config.yaml
num_attention_heads: 2
head_dim: 32
norm_place: "pre"
parallel_block: false
init_std_qkv: 0.0173
optimizer: "soap_variant"
learning_rate: 0.00833
beta2: 0.99
max_grad_norm: 1.0
warmup_steps: 200
schedule: "wsd"
decay_fraction: 0.553
max_seq_len: 1024
dataset: "wikipedia_en"
Each number is 50 + 10 x the weight over its row's rms, rounded and kept within 0 to 99. Layers, rows and columns count from 0. The size before them is the row's rms in percent of the matrix's.

# layer 9 attention value, 64x64, rms 0.187, rows 18-40, columns 0-63
106:42 48 65 46 36 52 52 38 45 40 36 58 72 42 46 43 47 39 45 43 54 54 41 52 29 55 58 45 50 64 64 40 57 44 57 67 47 43 27 55 51 59 42 46 63 35 58 35 41 40 49 51 49 43 57 52 42 42 57 54 72 60 34 64
112:47 52 50 48 60 54 39 38 44 59 50 49 34 53 68 46 20 44 42 50 32 54 49 57 57 58 72 38 35 63 49 46 45 32 35 67 59 69 55 56 60 51 56 43 44 49 53 52 59 26 40 50 56 42 59 46 51 42 46 46 49 56 41 54
104:38 43 36 58 49 46 42 53 42 53 56 69 56 37 50 47 54 47 37 57 37 45 61 48 52 66 31 54 67 57 56 48 49 59 52 46 45 64 36 61 57 56 45 70 37 34 48 50 51 53 36 70 31 44 39 47 70 53 61 50 59 59 45 38
100:40 72 31 47 45 42 42 40 59 49 57 49 62 34 56 50 38 37 48 43 56 34 59 49 37 54 50 48 42 49 69 58 53 66 49 71 42 41 34 59 46 47 63 42 47 57 46 60 41 51 77 54 50 43 55 52 57 48 55 50 59 48 69 36
099:47 47 48 48 51 59 44 44 58 57 53 54 54 37 23 52 77 59 60 53 29 48 63 60 35 58 46 58 49 56 62 55 50 43 48 49 52 51 45 33 46 57 34 32 63 39 45 54 43 37 69 46 44 36 57 60 55 38 62 48 36 41 54 50
109:47 44 39 58 63 39 39 42 51 57 57 46 51 63 68 53 67 52 59 73 42 55 44 53 54 53 51 46 60 57 31 48 36 69 54 47 30 53 42 38 35 39 41 48 52 42 51 48 29 54 54 30 51 56 50 55 43 57 47 41 67 64 50 61
101:32 60 51 47 64 53 53 51 42 43 37 60 70 52 48 54 53 61 69 39 46 56 57 68 68 53 51 37 45 40 39 48 58 39 46 53 55 67 63 45 40 44 62 39 48 43 47 52 53 46 50 19 45 36 68 42 53 55 54 58 65 59 53 55
106:64 33 43 37 62 44 38 63 44 53 62 56 64 56 57 46 39 55 56 31 43 45 62 66 47 55 52 58 52 40 62 50 46 51 50 48 63 48 37 50 61 44 37 63 49 66 35 64 54 44 30 55 38 66 50 40 43 42 40 60 34 41 46 62
115:50 52 44 52 51 46 55 71 57 66 51 53 56 57 72 48 44 49 64 34 63 46 53 72 38 65 49 61 45 56 59 45 62 50 55 43 40 50 49 44 40 53 41 68 60 57 43 32 46 52 39 37 37 46 34 40 66 41 34 62 61 51 47 60
114:54 39 27 75 38 62 68 44 57 52 61 62 50 58 41 37 44 50 39 39 51 36 55 67 44 35 63 49 50 35 53 46 53 51 45 38 38 46 65 45 44 48 55 56 50 41 42 74 65 51 57 60 50 53 35 51 43 58 46 51 47 50 39 60
110:37 60 50 55 55 59 45 59 57 51 52 45 70 49 43 46 55 64 43 52 50 56 53 63 51 49 51 45 31 44 37 52 51 54 41 61 61 46 37 59 43 32 58 44 67 73 26 51 56 51 63 66 56 69 45 62 44 65 48 48 59 49 27 52
102:55 44 49 66 36 48 47 64 67 40 68 54 46 55 39 57 43 63 49 55 45 47 58 39 31 32 45 51 37 43 48 39 26 57 41 54 51 60 63 52 53 47 52 35 53 46 64 46 43 42 42 42 54 40 39 47 52 67 49 66 56 33 32 45
104:64 60 46 47 55 31 43 41 51 41 44 44 53 49 54 53 36 62 47 51 59 64 39 50 50 40 59 37 46 55 51 53 49 46 40 73 46 69 52 58 25 63 47 60 41 45 31 44 60 62 30 55 52 55 40 65 31 56 62 46 48 38 54 47
098:46 46 51 61 52 44 47 47 38 29 40 60 35 58 44 47 49 38 49 52 55 57 64 31 50 50 53 37 58 58 44 44 38 57 57 45 77 47 42 47 43 54 49 51 55 46 23 49 65 57 45 53 45 50 52 48 21 36 44 46 56 56 40 32
099:65 55 51 42 34 71 48 59 52 40 51 58 42 68 54 42 65 62 37 54 58 45 66 39 41 53 41 60 60 49 54 61 43 40 28 41 44 61 45 55 56 33 43 35 57 29 61 50 38 52 42 38 57 51 38 63 42 56 55 52 50 42 61 53
103:52 49 27 45 57 39 51 50 51 61 27 43 63 47 68 48 36 55 55 45 53 40 58 42 60 54 63 61 47 47 45 50 61 58 50 49 44 49 82 51 58 54 47 42 65 41 69 61 58 42 42 46 59 38 69 63 60 53 46 48 56 49 59 39
079:67 51 63 49 39 66 71 44 68 40 46 61 66 46 43 47 50 47 40 54 40 56 25 44 49 47 51 57 49 57 43 38 42 36 48 62 48 32 61 42 44 74 58 44 62 43 58 57 68 62 51 60 46 50 45 54 39 57 47 62 50 49 47 45
086:47 55 33 57 54 60 58 63 41 45 43 54 60 56 68 51 58 33 43 49 57 59 52 58 63 46 70 57 55 35 41 39 58 47 35 76 56 68 61 51 58 61 47 52 42 36 39 38 46 46 63 44 62 55 55 49 67 45 52 66 60 54 48 52
091:58 42 42 45 39 71 45 49 56 60 56 69 56 45 42 54 42 39 63 52 37 58 50 48 62 54 52 52 41 45 57 46 61 55 60 39 37 57 42 23 53 43 54 48 52 52 59 58 26 27 58 55 58 35 31 41 50 37 46 53 39 43 54 57
085:62 41 52 63 55 59 63 56 56 66 56 46 47 53 40 52 30 54 42 37 57 44 35 38 50 30 45 51 45 72 47 51 78 41 62 53 63 43 54 46 51 54 49 60 41 50 70 58 52 40 51 48 39 56 45 40 61 35 62 56 58 41 52 36
104:50 39 40 72 60 56 74 49 55 28 60 51 55 50 55 31 57 46 48 49 49 41 44 52 62 65 45 47 42 58 43 41 40 37 49 55 56 72 56 51 50 53 47 65 52 46 52 52 68 36 37 48 50 52 44 64 43 44 39 51 23 50 47 41
088:50 51 39 47 49 49 36 66 48 55 72 67 47 71 69 42 62 32 48 45 47 41 46 46 40 61 55 53 49 48 51 52 44 43 64 56 35 55 56 46 70 52 55 47 31 64 55 60 49 45 30 54 37 59 38 54 56 31 43 46 39 44 53 58
095:46 53 64 38 63 59 77 56 59 53 47 57 58 26 48 46 52 63 60 44 36 50 32 47 49 43 53 71 57 57 57 57 50 44 67 60 42 49 37 57 34 39 45 54 37 50 45 43 66 50 52 28 44 50 53 47 52 60 68 47 53 49 52 55
# layer 9 attention output (transposed), 64x64, rms 0.179, rows 18-39, columns 0-63
109:40 49 47 67 54 56 38 47 40 43 48 44 49 63 33 55 44 49 46 65 51 54 57 72 59 40 48 64 58 47 64 61 56 30 49 59 50 58 51 56 48 41 57 65 44 74 39 36 49 49 41 49 40 56 49 44 70 55 63 42 70 65 59 42
106:48 57 41 66 55 45 60 57 32 62 54 49 46 67 48 47 44 43 50 65 42 44 47 49 61 58 44 45 52 56 48 33 47 47 59 40 47 61 43 69 51 41 43 58 26 46 65 69 57 57 58 39 30 41 39 32 47 56 37 45 64 56 63 44
105:68 58 73 49 43 41 35 36 38 53 59 43 58 36 50 39 40 45 48 57 38 71 66 46 40 46 43 51 53 27 53 50 48 44 66 45 53 42 41 51 59 59 40 52 40 28 36 50 51 46 48 37 55 54 47 48 39 44 44 47 70 39 50 49
094:41 28 50 48 53 63 42 40 60 59 29 66 58 73 65 36 43 46 44 57 41 49 52 48 51 60 60 35 51 46 56 58 58 50 44 58 37 45 72 59 47 62 48 49 38 51 39 32 38 46 58 47 32 65 57 50 56 39 48 54 62 56 56 50
096:53 52 57 44 54 44 54 27 49 52 30 61 54 34 44 31 48 66 53 57 52 50 53 52 33 55 43 60 50 45 50 57 41 49 31 42 58 66 51 45 36 45 66 64 30 47 49 43 54 37 52 36 45 59 44 56 42 59 66 66 58 67 43 54
110:36 53 53 52 43 54 63 42 40 51 52 45 51 42 39 55 50 43 57 40 69 52 35 31 56 35 58 64 52 47 45 59 35 58 56 58 37 59 42 48 52 59 66 37 41 61 28 49 28 55 43 65 50 53 62 56 56 52 46 57 41 24 43 56
093:40 64 56 34 49 39 56 56 46 38 42 50 62 60 43 49 42 54 53 58 37 46 50 40 52 60 45 70 52 54 36 36 45 56 52 28 41 39 55 32 37 38 45 60 39 58 51 49 53 48 57 75 33 46 54 48 60 41 32 69 48 56 56 58
110:48 34 53 41 44 55 67 48 57 49 39 54 56 47 52 29 62 49 45 63 50 53 58 55 44 62 35 39 44 38 61 38 50 52 45 41 44 56 55 54 46 29 33 41 49 45 53 54 53 46 41 47 76 37 50 67 50 56 59 27 68 39 58 61
113:44 57 64 41 52 51 40 55 63 56 43 59 50 43 47 48 50 55 54 46 48 60 42 50 52 51 41 43 42 43 61 47 46 43 50 37 40 37 49 54 53 29 53 53 52 46 30 64 26 48 43 57 66 54 58 56 51 73 48 18 52 74 57 44
105:65 53 66 36 32 65 48 62 48 74 49 24 54 47 51 42 67 57 56 60 39 56 52 43 53 57 52 25 46 58 52 44 51 46 45 60 54 43 56 52 46 49 59 40 52 63 46 43 62 31 34 43 48 51 53 54 37 53 54 54 38 45 65 46
105:64 44 45 51 51 79 66 44 45 44 42 51 44 65 21 54 62 46 53 58 44 53 73 40 50 53 41 36 51 55 53 46 52 45 46 40 54 55 69 30 55 55 61 36 62 53 45 57 55 47 56 54 36 57 59 55 50 51 46 64 52 43 64 48
109:56 69 68 66 30 47 56 62 51 47 38 53 47 46 44 53 55 43 64 45 45 32 51 66 40 43 47 37 55 58 61 31 46 49 59 42 52 45 55 26 33 56 56 50 67 44 36 47 51 48 45 45 57 58 41 30 50 44 59 59 39 46 59 52
108:45 49 42 42 46 47 56 67 52 43 55 48 40 70 47 86 34 61 39 60 56 45 37 48 40 37 46 34 43 44 43 46 63 55 49 46 58 24 57 55 54 48 52 44 53 49 57 51 51 45 56 51 39 42 42 62 50 45 57 49 67 33 66 46
094:53 44 35 58 45 50 47 57 55 52 62 47 43 55 39 25 58 48 33 60 59 39 45 44 45 53 47 72 36 47 51 74 49 43 66 50 60 49 53 50 50 46 46 41 55 30 49 54 65 60 61 60 33 43 43 46 61 53 72 60 52 33 56 51
104:49 55 49 55 48 47 50 45 51 54 49 44 55 42 42 58 41 33 42 60 61 48 48 52 58 46 60 51 45 34 34 45 36 36 71 72 56 49 61 50 56 52 47 67 53 71 36 54 58 61 45 56 26 50 59 26 58 52 44 39 37 37 49 59
099:61 65 53 56 45 57 43 55 52 49 78 66 59 61 36 58 52 51 48 60 59 56 35 40 55 48 47 26 62 51 60 44 49 45 55 53 49 46 24 47 43 60 53 71 47 61 35 41 39 54 61 51 50 54 56 52 47 66 46 62 36 43 48 39
083:45 70 63 55 54 50 40 56 46 61 45 40 58 53 43 44 41 57 71 50 60 51 46 53 61 49 55 30 67 46 43 60 52 61 49 41 60 53 52 64 62 37 53 61 49 64 48 55 36 32 55 42 73 45 47 49 50 41 66 37 49 46 29 61
094:57 51 46 30 42 50 51 35 50 49 63 49 40 48 32 49 45 56 65 80 57 48 68 44 42 37 49 37 47 54 68 42 48 42 64 22 42 46 55 33 54 37 53 55 58 56 56 49 58 47 48 42 56 48 51 40 44 54 46 35 49 46 42 37
092:49 54 41 58 69 39 47 44 46 39 40 44 55 42 43 47 53 46 52 53 53 41 47 56 23 41 49 38 71 38 56 48 37 48 32 67 63 42 62 57 43 35 55 48 53 28 46 34 50 53 50 45 46 61 64 49 61 48 48 38 47 34 34 40
086:52 41 54 49 50 53 45 47 53 45 34 54 55 53 41 34 54 41 67 67 51 49 54 63 39 52 65 38 75 27 48 54 44 39 56 62 34 67 47 58 42 44 49 41 51 47 51 28 36 48 60 56 58 38 44 68 40 49 35 54 56 46 47 62
101:57 54 55 27 48 56 35 50 50 65 49 47 61 43 67 57 46 54 52 64 46 50 55 66 42 41 47 37 56 58 39 54 66 50 44 45 50 41 52 56 61 62 42 41 45 62 61 64 31 65 63 59 67 51 59 49 56 68 60 45 61 41 61 66
085:57 48 38 39 51 52 53 36 43 37 28 36 57 28 40 42 35 57 41 42 60 35 68 42 41 50 38 47 47 51 44 45 52 52 58 51 46 52 43 56 49 55 31 58 36 26 60 48 45 49 60 47 55 48 57 30 45 63 32 55 37 52 49 50
# layer 9 attention query, 64x64, rms 0.228, rows 32-63, columns 0-63
102:44 25 58 43 66 41 43 56 54 47 57 51 33 47 43 50 60 48 63 37 57 41 44 65 39 46 58 45 48 58 54 41 52 46 44 58 66 34 50 53 64 45 56 44 59 44 46 64 37 57 57 46 52 65 64 54 75 45 54 64 65 29 46 55
102:55 39 52 60 43 50 52 42 45 45 49 53 57 38 40 50 38 57 26 48 54 56 73 51 27 48 47 55 32 55 49 54 38 44 70 59 44 52 66 50 40 60 44 53 67 53 70 36 49 65 49 62 54 50 63 52 32 53 58 43 44 63 56 46
079:56 62 40 48 46 51 45 40 46 42 46 50 60 51 54 49 67 53 53 69 59 46 60 25 34 71 46 59 46 43 51 48 78 36 51 56 57 45 36 31 44 57 49 56 55 47 59 62 61 48 53 40 53 61 55 47 51 73 57 48 44 40 45 34
081:41 45 36 56 39 50 61 48 39 59 35 47 47 38 45 45 43 40 56 33 59 34 57 48 51 56 61 68 57 42 33 42 50 43 44 75 40 57 43 46 54 47 43 59 55 40 61 46 60 52 57 74 49 42 48 23 38 55 45 48 51 57 63 59
095:52 31 64 64 47 39 44 43 58 41 54 45 49 61 66 59 48 40 32 52 60 43 47 54 47 44 57 50 40 48 35 49 55 44 49 44 50 66 58 48 51 35 39 50 46 40 58 73 40 68 52 49 46 41 56 61 51 61 52 47 46 45 71 82
074:41 31 48 35 53 56 41 59 61 50 50 59 36 55 44 60 59 61 55 38 36 68 56 48 57 67 42 64 28 37 49 44 67 49 50 66 42 51 55 55 47 49 54 60 35 48 42 67 31 45 51 41 42 41 51 36 52 64 35 61 51 52 55 48
086:55 57 44 42 47 59 43 55 46 66 54 61 66 51 50 60 47 37 42 64 49 59 61 57 31 52 45 56 50 57 56 39 61 53 66 35 28 35 57 61 49 47 53 50 57 36 42 36 35 55 52 57 51 19 63 52 54 59 41 36 37 48 50 55
085:28 34 65 63 47 47 46 52 49 45 47 51 46 51 64 55 52 40 52 41 37 64 57 61 56 62 42 75 65 58 46 50 54 51 67 43 39 54 36 46 45 44 63 31 42 45 36 62 54 51 41 51 55 59 51 63 44 54 39 31 44 62 45 66
091:37 42 72 61 47 50 49 54 59 50 47 66 51 49 30 50 41 53 49 42 69 45 65 53 56 64 55 53 62 54 29 55 53 35 48 30 67 50 56 46 47 65 46 67 58 58 39 48 51 39 54 53 74 53 33 58 49 43 54 48 54 60 60 56
090:34 56 37 52 39 58 36 41 46 43 43 46 52 37 50 44 31 62 38 52 44 53 53 45 59 62 56 40 45 54 38 59 53 67 48 46 64 63 57 35 48 61 55 46 63 74 56 51 46 47 43 81 46 38 38 40 45 61 60 57 55 48 47 42
092:33 32 41 65 45 48 42 51 49 57 41 47 31 70 52 37 47 64 64 21 41 63 44 44 53 61 53 53 61 40 55 56 48 48 49 45 47 45 30 64 55 46 54 53 49 49 63 44 46 46 53 51 50 49 49 60 49 27 45 51 40 54 25 55
091:53 52 71 47 49 26 35 66 69 42 41 51 66 31 55 58 51 44 45 35 46 38 46 62 63 47 37 48 45 57 42 51 52 42 45 41 51 55 62 49 35 49 54 43 51 31 44 69 32 55 47 65 50 46 54 61 47 50 32 54 53 46 46 56
096:60 62 47 50 63 57 48 64 46 46 73 57 46 35 48 61 40 44 58 60 58 53 22 47 48 45 62 44 56 55 42 52 51 52 32 41 63 34 54 36 47 31 40 44 57 43 55 58 52 48 52 47 39 56 42 40 59 58 63 48 32 37 36 64
088:44 66 30 42 44 69 55 49 67 46 49 59 64 42 52 51 66 56 46 55 45 35 57 50 45 53 69 38 51 51 73 51 47 59 51 30 50 63 63 50 49 53 46 63 47 63 54 50 45 43 48 66 59 47 35 46 66 32 62 51 56 51 44 37
083:60 63 52 62 58 41 42 55 47 51 62 75 33 61 53 50 51 32 49 45 46 41 41 69 67 49 60 39 54 51 52 36 39 55 43 37 51 46 42 56 35 44 60 51 54 49 57 54 60 38 37 47 54 26 58 60 61 67 61 62 54 40 55 45
076:49 60 61 44 45 47 55 61 51 50 63 50 31 60 32 56 52 51 46 45 62 30 58 60 45 42 51 42 61 67 58 55 65 38 53 57 53 56 58 56 34 45 54 33 69 53 35 58 56 40 37 59 41 48 44 62 65 33 37 69 57 47 53 49
089:60 60 38 57 60 70 50 58 45 48 39 45 51 50 51 48 35 50 56 51 42 52 59 32 45 62 53 48 47 44 51 43 51 42 60 49 29 47 56 45 52 58 42 80 45 72 45 38 31 38 45 48 51 57 58 56 51 54 50 57 40 68 43 25
082:57 48 52 45 68 40 55 54 54 34 62 55 48 29 54 53 48 54 33 55 69 42 46 68 48 62 35 45 57 33 55 62 48 50 54 40 47 52 50 46 73 58 54 37 66 58 33 42 59 62 40 59 56 53 46 59 58 45 32 66 36 54 51 49
083:45 34 54 84 44 70 43 64 58 63 59 44 58 46 31 49 49 52 48 45 68 57 58 42 39 26 52 42 54 43 44 51 46 41 44 54 56 52 58 50 52 62 62 57 36 52 50 34 51 62 50 63 46 51 63 57 43 41 49 52 49 45 61 39
081:47 39 52 50 49 44 56 44 55 66 49 62 43 45 43 58 58 37 35 55 55 75 59 38 40 30 45 61 38 55 48 61 45 34 58 43 43 47 50 65 38 34 39 58 44 62 34 67 64 42 47 55 39 54 52 54 55 71 39 48 57 42 59 50
087:60 60 65 57 58 48 67 53 55 46 61 46 46 69 41 45 54 50 70 34 60 45 51 53 73 46 55 73 49 40 70 55 36 49 51 49 42 49 44 40 60 39 57 63 43 40 40 58 50 57 63 59 42 50 49 41 48 40 61 63 58 31 46 46
082:54 59 58 50 44 51 57 48 58 43 40 49 52 44 51 46 46 61 53 51 63 57 53 64 39 42 43 25 48 45 67 69 63 69 46 59 28 54 52 56 57 55 56 57 42 50 63 46 49 40 49 46 49 51 39 55 51 51 72 36 24 41 31 38
093:48 49 39 47 38 58 57 50 45 31 53 63 39 52 44 38 61 39 49 34 56 52 46 57 73 44 53 54 57 57 42 54 43 58 42 53 56 37 38 44 34 33 44 39 50 50 47 49 50 49 49 69 31 41 48 33 62 40 49 82 57 50 42 46
086:40 52 32 67 62 64 56 47 47 45 37 41 51 43 41 50 46 39 58 41 71 43 60 57 54 71 46 53 26 62 45 55 48 52 60 55 53 45 58 53 68 59 48 50 57 39 41 53 60 62 38 50 38 74 46 57 57 48 45 37 53 57 63 63
077:56 42 62 45 57 47 45 36 52 61 42 46 63 47 47 47 55 42 63 57 41 60 44 53 40 41 49 49 48 58 53 59 57 59 29 47 45 54 57 40 49 27 65 50 63 41 34 39 56 68 40 47 47 74 46 68 48 31 56 31 64 49 44 58
080:67 46 62 67 60 47 60 43 51 56 46 64 42 47 59 54 51 73 40 48 53 37 33 43 57 67 41 57 40 43 67 40 40 70 56 45 61 41 51 59 54 39 64 61 47 52 55 55 56 40 43 60 42 22 54 57 57 43 54 54 56 52 58 46
099:62 54 37 31 40 52 55 59 33 60 63 69 55 32 46 52 56 54 56 49 55 36 35 50 62 49 47 32 34 59 35 67 54 59 47 47 39 47 72 39 61 50 44 53 65 59 42 60 51 57 45 57 65 51 59 53 51 56 61 48 46 38 41 50
093:57 41 34 54 58 54 68 50 57 41 44 56 37 51 53 42 42 45 46 35 63 35 44 43 50 57 41 51 46 48 40 54 48 59 54 69 72 57 45 40 44 50 59 67 50 64 42 42 36 61 38 64 53 48 59 45 56 39 59 41 25 34 37 44
073:38 35 41 64 49 34 51 65 44 54 48 38 59 54 49 27 64 45 64 41 26 50 46 55 45 46 46 48 57 46 39 34 59 52 58 57 69 35 53 46 34 45 31 61 63 46 64 37 40 46 41 40 52 56 54 38 49 58 53 51 52 42 45 39
085:58 49 44 39 43 42 43 71 66 50 35 45 55 32 50 34 28 52 44 45 46 51 46 26 56 68 49 41 47 52 53 53 50 57 44 58 48 42 61 61 63 54 45 54 63 62 35 40 36 41 44 48 55 41 51 61 54 46 38 25 62 48 53 49
085:52 55 48 38 37 57 37 36 32 54 48 48 45 42 57 63 25 35 57 57 50 63 45 52 46 37 51 33 63 42 40 38 50 58 38 54 56 55 58 41 63 49 47 43 80 47 48 54 50 56 54 54 38 53 67 48 50 29 54 52 60 40 45 42
089:52 56 40 36 44 69 35 48 45 64 67 44 55 28 56 65 53 56 35 58 67 51 33 57 63 49 38 45 39 53 36 61 36 56 60 57 53 40 66 37 46 57 63 53 61 68 56 56 53 39 50 49 55 58 47 46 53 44 59 43 58 53 43 62
# layer 9 attention key, 64x64, rms 0.233, rows 32-63, columns 0-63
093:43 47 51 53 49 38 57 34 45 49 56 51 48 52 57 51 54 40 55 38 45 37 31 51 49 53 43 59 30 52 46 41 39 47 45 72 65 68 57 50 48 31 58 59 53 38 48 39 28 60 65 53 45 47 68 54 57 55 39 60 57 26 61 51
097:28 37 61 51 42 41 38 60 52 70 66 61 41 45 47 41 52 41 40 52 46 70 70 55 50 63 50 46 48 43 47 58 53 40 65 45 54 24 58 49 51 50 55 45 63 58 50 54 40 44 47 44 62 58 49 63 45 51 65 38 58 68 61 47
082:53 67 36 58 49 55 41 24 30 47 47 57 49 44 53 50 57 55 59 56 56 41 60 38 35 59 49 42 58 43 49 70 53 31 51 43 69 62 45 64 64 36 49 53 55 45 47 51 61 54 61 42 48 60 56 40 38 55 48 43 25 40 51 43
083:53 38 51 44 45 51 48 56 55 66 40 57 37 27 29 43 52 40 57 50 56 56 58 54 38 59 71 49 56 40 44 54 64 40 50 43 36 48 47 30 31 60 62 57 41 47 51 41 47 62 62 79 47 62 50 41 50 49 48 51 42 56 46 57
080:39 25 53 44 39 52 48 55 51 60 44 48 51 30 59 66 47 45 34 51 50 49 38 51 48 61 59 66 35 41 41 38 57 47 57 52 58 38 60 62 47 43 67 34 50 57 51 71 56 49 54 56 40 53 64 45 63 38 53 44 50 25 59 55
074:44 41 48 30 48 38 33 54 54 46 42 55 37 43 54 51 42 57 48 51 57 71 62 54 47 60 45 37 38 55 57 50 61 41 41 76 42 61 30 49 38 42 44 74 66 54 38 56 36 56 55 39 53 56 50 56 43 46 40 57 40 39 54 60
082:60 41 44 34 39 62 52 61 47 56 68 68 49 52 70 64 50 51 59 71 37 46 60 49 42 63 49 53 55 37 41 38 48 44 46 45 54 19 49 47 54 42 49 47 53 28 49 37 48 39 40 50 64 48 53 42 41 43 41 39 53 59 51 54
076:53 45 60 64 49 35 44 51 32 41 46 38 33 45 56 46 28 62 65 43 73 49 57 46 57 47 34 67 51 50 49 28 43 57 63 50 61 49 34 51 38 42 52 40 54 44 56 65 64 60 43 59 64 49 45 51 49 42 44 41 40 49 43 57
087:49 56 71 71 49 45 45 58 54 44 65 60 45 39 27 35 39 53 59 33 61 35 45 51 63 48 52 37 37 54 44 59 55 38 52 41 58 47 47 60 45 62 47 59 42 58 39 54 46 35 59 46 68 52 43 56 59 35 59 58 44 56 43 65
081:41 66 41 51 51 49 38 30 63 37 47 52 50 38 40 53 64 47 39 57 36 63 43 48 52 50 52 65 53 57 42 60 71 65 53 37 46 42 48 28 52 64 55 50 44 59 54 59 47 48 47 51 62 47 21 50 45 48 70 53 52 35 50 51
087:48 40 55 67 37 38 75 53 41 46 37 41 32 63 47 48 56 75 40 26 54 49 47 42 56 60 48 55 66 54 62 51 45 44 52 50 52 55 41 50 59 54 52 61 44 51 50 40 50 47 38 54 54 65 42 61 55 22 46 53 45 60 49 47
089:46 60 74 36 46 46 35 60 55 61 46 51 55 37 56 67 57 44 51 35 49 57 39 48 62 52 44 59 50 51 59 51 55 70 54 33 53 39 44 59 40 42 42 33 46 55 37 75 33 55 60 45 54 49 57 46 57 63 31 44 50 55 60 61
083:45 47 48 64 46 52 57 58 52 48 67 50 69 29 57 66 63 45 51 62 42 46 40 51 45 50 56 44 34 52 37 59 54 58 38 38 26 55 50 51 57 31 54 48 54 40 47 42 46 39 54 40 35 51 49 71 58 58 56 40 27 49 58 62
088:36 65 39 37 51 62 53 48 52 44 31 61 49 44 52 50 62 58 55 56 47 40 53 59 55 62 64 42 64 63 66 50 57 54 39 33 35 44 63 55 50 41 45 55 48 67 46 46 39 36 42 54 72 50 48 57 59 49 66 47 72 55 33 48
082:52 53 50 55 59 57 52 60 46 50 57 51 23 52 54 58 31 46 52 44 38 36 45 45 69 52 61 37 46 56 42 47 35 64 37 35 67 41 35 61 47 62 48 52 35 57 59 48 56 49 55 39 31 29 56 51 63 51 48 55 57 45 63 39
070:53 49 60 48 34 48 56 41 58 53 55 48 48 59 44 54 57 29 51 53 53 37 38 45 69 51 44 50 55 57 41 42 59 70 50 55 28 63 54 66 30 58 61 55 42 61 39 40 48 63 60 29 53 49 59 59 46 47 52 47 66 62 67 58
086:59 64 41 69 53 76 44 47 54 61 45 54 54 52 40 42 29 68 45 44 34 52 61 46 42 61 45 49 65 43 56 39 46 39 46 45 26 28 50 49 56 52 47 60 49 60 35 47 35 37 41 43 50 51 45 57 41 54 63 50 44 53 39 47
067:41 41 45 38 56 46 63 42 68 56 62 47 41 45 59 34 43 36 42 56 61 45 26 53 45 45 58 45 52 40 47 51 50 63 45 42 66 42 46 45 46 48 44 43 63 46 27 23 52 68 47 58 59 43 44 62 52 57 36 58 55 46 54 67
073:48 55 59 58 49 57 33 59 59 50 54 46 45 52 40 42 54 33 63 35 57 50 41 58 47 43 60 64 70 55 45 59 32 37 58 63 42 25 61 50 63 57 65 50 45 55 47 46 46 35 32 45 53 56 55 52 54 27 47 49 41 36 63 53
075:55 49 35 54 55 43 53 71 42 36 56 52 38 58 71 53 58 25 41 68 55 54 53 37 37 45 43 58 47 54 50 61 41 46 36 61 44 47 57 48 44 45 58 52 47 67 40 68 46 47 55 61 59 48 50 29 62 54 49 43 43 39 69 58
082:70 63 46 60 76 53 58 36 68 40 44 41 50 52 39 40 59 43 45 38 49 44 38 62 52 49 53 64 42 43 53 35 40 35 61 54 40 61 29 50 52 45 55 58 61 47 48 51 42 53 63 57 41 51 76 49 46 37 42 51 58 44 51 56
078:49 55 60 53 49 50 71 51 72 43 40 38 47 45 53 38 71 60 43 50 38 57 53 73 53 66 41 51 57 33 59 59 54 46 42 50 49 57 46 52 68 35 44 58 50 44 47 42 67 43 52 38 47 36 50 49 52 54 70 32 45 41 38 45
086:54 53 28 52 41 54 50 27 50 38 51 51 43 61 31 48 57 43 52 39 57 51 41 58 61 40 50 60 43 64 43 56 58 65 51 39 42 43 48 51 40 41 52 58 60 61 56 52 48 58 52 62 25 47 49 44 73 52 48 52 62 43 77 59
083:42 44 48 64 68 69 38 43 44 62 54 35 47 44 53 32 54 47 62 49 56 70 52 41 39 44 42 44 28 65 44 52 54 53 55 62 67 46 52 36 46 51 53 44 37 40 46 41 43 57 57 76 47 61 50 46 45 44 58 38 62 59 50 64
079:55 53 62 25 56 52 64 69 56 54 52 41 68 52 55 51 46 39 69 42 58 63 63 38 46 52 57 50 44 39 56 46 32 63 48 53 54 58 69 55 59 32 66 41 40 44 52 53 37 46 46 51 49 62 40 55 56 41 45 37 60 61 42 65
069:58 47 45 45 70 54 40 46 58 55 57 53 40 53 59 40 56 54 35 28 46 36 47 39 54 56 65 38 57 42 59 38 70 57 34 44 56 40 43 58 57 53 54 38 62 53 57 53 63 35 57 57 40 43 48 71 39 36 59 48 70 46 62 45
091:58 54 27 53 43 57 46 45 36 56 65 56 55 43 44 48 57 44 52 57 44 58 39 47 53 45 50 49 34 44 41 69 43 60 41 46 48 55 62 31 71 54 39 62 58 49 45 41 33 57 59 42 63 35 72 48 58 53 56 33 58 40 34 57
081:38 28 48 50 71 62 55 39 59 52 48 56 61 60 56 40 50 63 53 27 53 58 47 43 59 65 67 49 57 47 42 67 46 60 38 53 49 51 41 51 54 65 66 46 67 63 39 37 36 39 56 49 57 46 55 50 45 48 64 33 48 49 40 54
065:52 51 47 52 43 38 69 41 31 57 38 34 54 61 62 46 52 62 61 43 33 56 52 51 40 48 45 50 47 41 43 45 48 54 51 55 68 50 48 45 54 72 42 50 60 33 72 48 30 40 46 52 44 61 37 29 43 49 53 67 46 58 55 39
074:55 41 53 54 49 44 38 59 36 41 56 45 49 49 59 53 43 48 63 50 20 49 31 30 45 63 38 53 50 51 56 65 57 54 47 37 43 47 54 37 51 58 58 56 55 40 29 59 41 34 43 61 56 35 36 44 43 60 46 58 63 60 36 57
078:69 65 66 53 42 55 61 31 58 46 44 62 58 52 45 55 46 37 45 57 24 68 53 43 34 47 57 53 47 43 49 43 51 54 47 56 44 44 71 36 47 35 60 31 52 46 52 35 51 51 39 58 47 55 57 53 71 43 57 54 52 41 36 45
083:43 39 43 48 39 58 32 42 66 54 76 48 53 46 56 58 50 47 53 56 47 65 46 41 66 35 59 38 52 61 56 53 51 45 26 45 45 43 48 25 42 58 45 37 53 54 47 42 44 46 46 57 49 58 52 52 48 59 67 26 65 58 42 52